{"n_layer": 8, "d_model": 320, "n_head": 5, "n_kv_head": 5, "head_dim": 64, "d_mlp": 1152, "vocab_size": 3395, "activation": "gelu", "norm": "layernorm", "norm_place": "pre", "norm_eps": 1e-05, "positions": "learned", "qk_norm": false, "attn_scale": 0.125, "bias": "none", "tie_embeddings": true, "parallel_block": false, "init": "trunc", "init_std_qkv": 0.0239, "init_std_o": 0.00599, "init_std_up": 0.0239, "init_std_down": 0.00599, "optimizer": "soap_variant", "lr": 0.00473, "lr_mult_o": 0.97, "beta1": 0.95, "beta2": 0.95, "lr_head": 0.00696, "warmup_steps": 200, "schedule": "wsd", "decay_fraction": 1.0, "decay_shape": "linear", "final_lr_fraction": 0.05, "batch_tokens": 262144, "seq_len": 256, "doc_mask": true, "train_tokens": 749500000, "steps": 2860, "dataset": "wikipedia_en"}
Each number is 50 + 15 x the weight over its row's rms, rounded and kept within 0 to 99. Layers, rows and columns count from 0. The size before them is the row's rms in percent of the matrix's.

# layer 3 MLP up, 1152x320, rms 0.121, rows 256-281, columns 0-63
098:87 71 51 44 54 60 32 37 45 30 46 54 86 41 85 57 63 55 36 54 44 37 45 29 59 46 49 59 63 41 48 58 68 57 67 73 62 36 41 38 69 41 59 26 61 52 69 49 58 43 23 73 75 29 55 15 44 50 44 37 45 44 53 57
096:49 49 45 46 73 40 51 15 56 55 64 43 62 55 35 39 34 59 56 46 33 69 58 71 27 51 59 33 45 40 39 72 70 18 46 45 54 72 64 67 97 60 79 16 32 53 50 49 72 60 54 62 50 50 49 26 54 46 51 82 48 62 51 44
094:52 76 54 32 42 54 69 50 39 43 62 57 80 53 68 57 64 44 48 55 29 30 66 62 44 39 59 37 29 46 74 25 49 24 63 76 53 50 41 59 67 25 65 48 73 61 70 73 49 55 73 41 59 54 63 62 83 52 45 22 61 46 52 45
101:63 55 60 39 80 08 74 51 57 42 50 54 51 63 56 25 33 29 69 38 48 50 44 56 50 63 32 57 41 56 58 54 49 32 65 32 78 34 45 50 28 56 69 42 19 36 52 52 55 74 49 42 41 66 52 38 47 37 67 80 32 43 30 41
102:45 47 35 60 52 46 51 41 61 49 39 49 18 27 51 31 37 62 46 46 40 38 45 69 28 72 41 58 26 33 56 63 52 58 62 50 70 50 79 55 46 26 70 42 23 37 64 54 67 54 62 43 31 65 47 21 33 35 83 50 26 48 43 52
094:71 47 35 67 64 37 39 70 53 34 59 40 79 53 45 72 54 50 43 28 58 43 39 29 58 50 59 55 51 52 53 42 60 51 49 48 57 27 43 57 53 56 57 28 42 31 25 17 52 41 49 56 48 43 72 45 51 44 54 47 86 52 40 36
097:45 78 64 41 20 36 47 49 65 50 71 64 90 48 58 36 41 66 35 47 68 25 61 39 36 57 64 50 47 39 45 55 31 67 42 59 52 38 35 26 23 47 63 74 82 55 41 36 41 68 54 43 49 67 54 74 58 48 42 31 25 60 49 73
098:46 26 37 46 54 51 47 49 66 44 27 38 36 25 60 28 29 65 65 66 41 45 38 56 41 59 54 52 48 49 57 48 25 77 60 84 24 54 48 41 62 67 50 43 47 62 10 32 59 40 40 64 54 40 40 28 46 45 59 62 44 50 64 48
099:67 68 37 58 48 55 64 66 52 35 58 43 42 38 33 43 83 44 54 52 48 59 54 53 41 67 42 39 43 43 43 38 46 27 55 47 71 42 33 40 64 57 33 76 69 76 38 21 44 26 58 83 66 62 32 52 30 50 41 55 13 58 40 52
106:43 52 56 53 47 71 47 50 37 34 75 27 84 55 42 64 31 61 68 55 38 56 55 60 20 68 22 53 35 35 45 56 56 56 85 25 53 44 29 29 61 57 22 33 44 59 67 32 50 42 43 67 64 53 54 75 36 42 56 68 36 45 55 58
105:54 38 57 35 46 48 39 44 26 70 97 35 24 54 32 50 55 38 44 95 32 29 44 47 40 43 54 70 62 44 53 50 48 55 52 53 58 47 39 45 57 68 31 64 55 74 48 32 57 49 57 49 53 47 47 59 65 45 52 78 48 62 53 21
099:77 45 27 41 63 46 59 41 49 48 31 49 45 82 60 66 41 56 51 51 17 39 50 32 57 69 53 28 31 46 53 39 64 58 30 43 76 72 40 45 47 35 53 59 31 58 43 24 78 70 50 58 58 46 34 80 58 28 46 32 07 30 64 31
103:32 68 43 43 42 55 28 36 78 51 60 66 56 78 61 63 27 41 60 47 66 62 69 54 46 20 48 21 63 33 61 47 40 56 33 34 51 58 64 48 60 51 37 67 27 49 39 36 70 51 28 35 81 60 31 52 60 23 75 72 46 37 20 36
128:67 61 55 57 50 60 48 61 28 55 48 46 53 30 48 64 49 37 25 53 32 34 32 32 42 42 38 26 56 29 42 47 45 40 37 69 80 78 43 42 45 55 48 73 76 64 39 65 42 48 52 44 61 47 33 34 95 49 49 60 24 63 66 65
106:75 12 59 37 36 61 73 59 52 47 51 57 33 61 32 53 48 33 44 62 32 79 58 45 38 65 51 26 65 45 57 67 42 44 56 40 60 55 65 28 66 56 42 27 69 47 42 41 38 41 73 60 46 74 45 46 93 52 50 41 38 67 37 39
094:37 38 63 34 75 72 63 43 38 63 48 43 52 47 64 75 40 36 53 44 43 50 43 59 40 48 43 48 36 63 60 68 65 22 94 41 64 62 45 59 26 40 30 33 52 47 66 54 32 78 39 56 57 67 37 78 24 36 49 63 41 52 39 50
098:38 71 34 68 68 51 60 47 59 30 56 74 51 49 51 48 69 47 67 62 54 41 40 58 46 38 49 71 24 60 32 75 44 59 47 45 43 24 37 37 54 41 41 62 68 34 43 24 53 37 23 45 58 37 74 67 19 54 58 64 38 36 38 66
105:47 41 57 55 54 43 53 60 29 39 66 65 33 17 70 52 59 40 55 32 51 50 32 53 64 66 30 58 60 48 68 77 73 31 35 34 63 69 38 51 32 50 28 67 51 36 70 49 68 34 75 54 30 38 55 26 28 61 54 47 85 56 57 46
099:43 64 75 30 80 17 51 63 53 53 62 34 41 45 59 57 39 46 29 59 61 25 63 62 29 47 50 63 40 40 34 11 62 31 50 50 76 43 81 47 74 36 52 42 62 39 73 46 77 32 24 35 38 85 25 40 70 61 47 43 60 31 52 62
102:67 63 48 65 32 46 67 65 60 39 47 50 44 24 56 71 50 51 22 71 59 77 45 31 66 69 26 49 53 49 37 44 47 51 66 65 33 54 25 69 39 41 40 48 42 50 58 47 49 65 44 43 57 39 75 49 52 56 47 55 21 58 39 41
091:41 76 40 37 74 23 49 69 63 40 65 34 46 28 39 50 31 38 66 48 39 46 23 34 60 42 30 61 56 43 58 50 42 49 30 51 66 73 47 28 49 34 44 57 52 86 37 43 84 51 81 52 53 92 62 70 40 36 52 62 23 36 60 61
101:18 62 54 54 40 62 24 47 60 47 40 48 37 72 53 70 63 66 44 63 31 60 56 56 35 32 25 40 53 31 41 41 50 91 54 43 60 81 59 46 44 48 36 32 28 50 51 66 48 69 27 58 51 48 41 66 43 47 57 43 34 37 38 51
092:77 58 53 49 51 33 63 55 43 40 50 48 57 54 40 67 66 71 48 73 59 62 30 43 66 51 36 55 79 64 51 60 37 47 29 38 44 64 46 79 55 55 31 63 75 39 38 78 48 66 70 53 49 49 44 50 40 76 53 69 57 28 46 54
096:57 31 46 65 47 68 77 53 53 38 30 49 46 58 40 51 68 81 46 68 60 26 49 28 30 25 55 53 48 36 61 51 40 62 47 54 56 52 40 39 25 45 09 60 25 63 43 30 60 64 58 22 12 68 67 59 51 69 61 41 61 57 76 44
105:69 41 59 70 52 41 62 62 34 57 36 67 73 76 47 66 45 57 55 39 60 40 59 46 40 37 55 57 43 45 49 55 66 72 48 53 52 48 13 49 37 36 54 38 42 67 60 45 62 57 69 53 48 64 65 34 32 34 66 53 43 70 44 49
108:64 52 47 74 49 74 41 60 28 51 50 53 60 20 56 47 45 34 58 54 48 63 58 45 40 59 72 27 30 42 58 40 58 33 52 40 49 67 40 71 75 57 60 48 44 47 50 33 48 63 46 61 32 60 67 40 81 34 40 26 39 55 50 52
# layer 3 MLP down (transposed), 1152x320, rms 0.119, rows 256-280, columns 0-63
093:13 59 56 48 60 55 56 58 38 59 64 32 53 43 71 51 20 42 29 43 47 84 38 57 48 58 53 42 33 71 61 61 59 60 54 69 49 50 70 85 69 78 71 50 53 43 43 35 42 46 64 46 39 44 69 78 77 67 53 68 44 35 62 40
100:15 63 47 31 63 51 81 76 54 45 57 74 48 61 41 51 60 28 56 60 49 39 57 62 63 50 28 50 52 48 56 42 44 76 50 34 50 50 40 29 37 54 83 38 79 32 27 47 42 39 61 42 36 26 47 49 70 55 58 36 54 29 53 37
097:38 50 42 69 42 50 34 49 67 74 52 42 38 37 59 32 52 99 69 57 78 29 56 55 37 47 66 69 54 67 57 68 31 43 70 37 75 48 36 70 24 63 92 42 25 47 61 30 54 34 44 55 48 42 34 75 52 42 63 64 59 45 73 70
094:47 67 44 38 44 57 50 63 57 64 43 56 29 69 59 41 31 88 67 58 57 68 42 49 15 45 53 34 46 72 44 53 36 64 67 72 69 55 41 31 66 53 54 59 42 40 38 23 30 66 52 31 42 67 51 55 38 45 62 47 29 42 49 61
093:51 51 42 17 58 63 84 64 37 53 40 56 66 65 47 51 59 68 61 65 59 72 52 39 40 52 62 55 72 52 65 44 49 64 32 54 59 37 44 86 59 58 22 60 67 27 39 49 63 39 40 74 44 48 57 82 50 58 00 52 57 34 52 40
094:40 26 52 56 38 65 50 74 56 58 53 54 62 57 72 51 54 65 59 54 21 65 61 67 61 46 49 57 53 59 69 36 52 50 75 69 60 53 75 57 74 48 85 77 49 48 58 52 41 59 63 49 54 53 62 36 54 30 51 57 70 52 57 54
098:33 23 35 66 45 52 60 36 37 45 62 55 53 58 26 43 42 51 48 48 36 58 52 38 62 38 45 41 38 69 75 45 55 78 41 55 44 73 21 81 79 59 47 40 21 72 51 69 50 59 56 53 37 58 67 54 36 59 78 35 61 54 61 44
104:47 43 49 45 34 29 63 43 46 40 64 94 57 61 48 85 36 69 38 47 31 45 47 61 69 28 68 69 59 32 77 19 51 47 74 74 44 29 59 36 63 44 61 71 99 42 49 42 79 44 44 58 68 16 22 42 38 81 66 23 59 26 59 53
099:44 56 46 37 65 31 54 47 57 51 27 36 52 63 76 33 54 40 70 61 69 39 29 62 51 45 86 29 49 33 48 45 54 55 33 66 59 31 50 44 30 33 40 53 29 52 45 40 46 74 49 65 62 69 59 62 35 46 48 33 56 42 25 26
102:52 69 48 43 50 46 16 47 70 44 42 63 67 55 52 33 60 47 73 83 61 48 66 28 61 69 50 43 64 57 66 25 64 49 19 51 54 52 20 82 37 48 31 55 51 45 63 29 51 51 46 21 36 41 50 49 88 51 28 42 70 45 70 68
101:65 61 52 45 49 48 34 43 56 47 26 47 50 51 25 63 49 52 42 29 46 38 39 12 37 44 49 44 64 66 57 48 55 56 58 47 46 13 59 35 81 66 44 42 44 57 52 50 30 71 38 45 73 54 26 47 58 74 41 68 46 20 41 69
096:40 55 61 43 71 84 66 66 40 45 71 35 51 66 54 46 62 22 60 48 64 49 32 52 46 44 36 33 60 45 36 55 41 74 60 54 63 56 29 53 56 59 66 53 20 75 37 79 30 45 52 29 68 63 45 63 21 69 39 32 46 45 45 61
102:43 44 77 26 67 16 28 39 66 31 47 27 48 49 55 32 42 54 45 53 76 54 68 51 27 66 40 57 47 72 35 53 21 68 58 51 57 48 36 78 70 49 49 28 48 22 68 38 70 58 66 26 52 24 43 37 56 44 59 71 71 30 26 56
109:68 45 46 41 59 56 65 50 51 52 34 38 46 39 44 42 81 95 22 52 51 47 47 48 44 47 54 65 38 40 60 75 34 48 45 61 70 37 46 47 53 45 52 47 34 35 18 69 56 68 49 46 42 58 21 56 35 74 24 40 49 52 39 45
106:63 59 58 35 36 53 33 75 69 48 57 63 23 54 48 66 21 49 37 53 42 61 58 21 55 72 39 28 70 72 70 49 32 67 39 56 69 34 40 38 36 59 67 64 59 71 50 52 37 40 45 49 51 66 61 38 61 64 48 67 27 40 58 41
098:34 29 39 50 47 45 84 41 41 38 72 44 56 56 43 67 40 38 28 58 70 66 41 50 48 90 64 44 64 62 38 46 47 35 46 35 39 51 66 48 45 43 50 30 57 57 77 52 68 22 53 36 41 52 70 44 61 35 46 46 20 51 39 35
096:42 67 36 22 56 44 50 60 45 45 58 46 47 45 52 32 67 54 33 22 57 48 32 11 75 66 47 47 58 40 56 76 29 54 57 67 34 33 54 20 72 17 17 61 45 40 54 51 72 65 57 71 65 50 55 53 43 60 40 29 51 57 53 46
102:59 51 43 48 40 57 68 58 53 34 51 41 57 75 32 43 60 43 42 28 41 38 43 50 47 42 64 31 42 32 40 61 40 65 49 45 34 50 45 44 48 36 28 55 41 64 64 49 32 52 78 49 50 30 48 57 48 49 49 42 48 64 44 65
108:40 34 48 52 52 44 93 26 30 39 42 79 53 57 63 78 59 49 41 10 49 67 45 75 54 75 49 47 61 66 43 47 63 41 61 67 28 57 44 68 61 44 68 37 76 49 25 64 25 52 71 40 65 42 67 55 55 51 42 54 70 62 49 48
098:62 35 65 33 38 41 08 50 36 55 38 35 56 38 27 29 35 47 66 44 25 41 58 37 45 42 54 43 26 44 44 45 50 45 46 10 46 53 49 70 54 66 70 38 59 63 37 43 51 46 42 49 52 45 44 66 59 42 51 55 54 68 65 51
094:42 27 47 52 53 71 39 52 56 62 50 65 66 56 65 54 35 57 83 24 34 27 38 54 48 34 57 66 44 54 63 43 57 54 44 49 17 36 72 70 53 46 41 60 34 47 54 49 50 69 24 52 49 46 69 26 54 42 48 38 71 50 28 38
097:37 79 67 29 48 65 83 45 63 45 46 48 51 49 63 45 39 34 41 33 54 28 42 33 56 29 71 52 61 49 48 55 56 40 59 30 48 40 56 67 63 39 57 64 25 57 69 56 67 42 47 50 62 50 36 46 42 35 46 61 49 81 62 67
096:50 46 45 64 48 67 41 39 64 58 51 57 76 22 54 51 46 10 54 29 24 41 39 27 43 64 65 39 76 57 13 43 65 38 60 59 75 41 24 48 68 57 42 42 37 45 42 18 46 45 39 38 34 55 45 43 71 63 25 34 34 45 77 27
103:54 53 49 54 49 30 58 51 58 78 42 43 51 51 46 37 46 54 67 53 55 27 71 56 58 52 40 63 67 39 32 32 55 46 77 47 23 74 24 59 71 36 59 41 59 36 61 61 66 60 25 60 46 44 28 35 30 47 47 83 82 56 66 39
097:54 80 66 56 49 65 41 23 62 34 42 80 61 56 66 46 37 46 48 55 52 20 44 21 64 43 22 64 59 38 39 43 45 36 52 51 62 44 60 40 36 20 34 48 44 37 34 59 43 69 29 49 34 39 23 73 78 61 27 41 42 49 64 33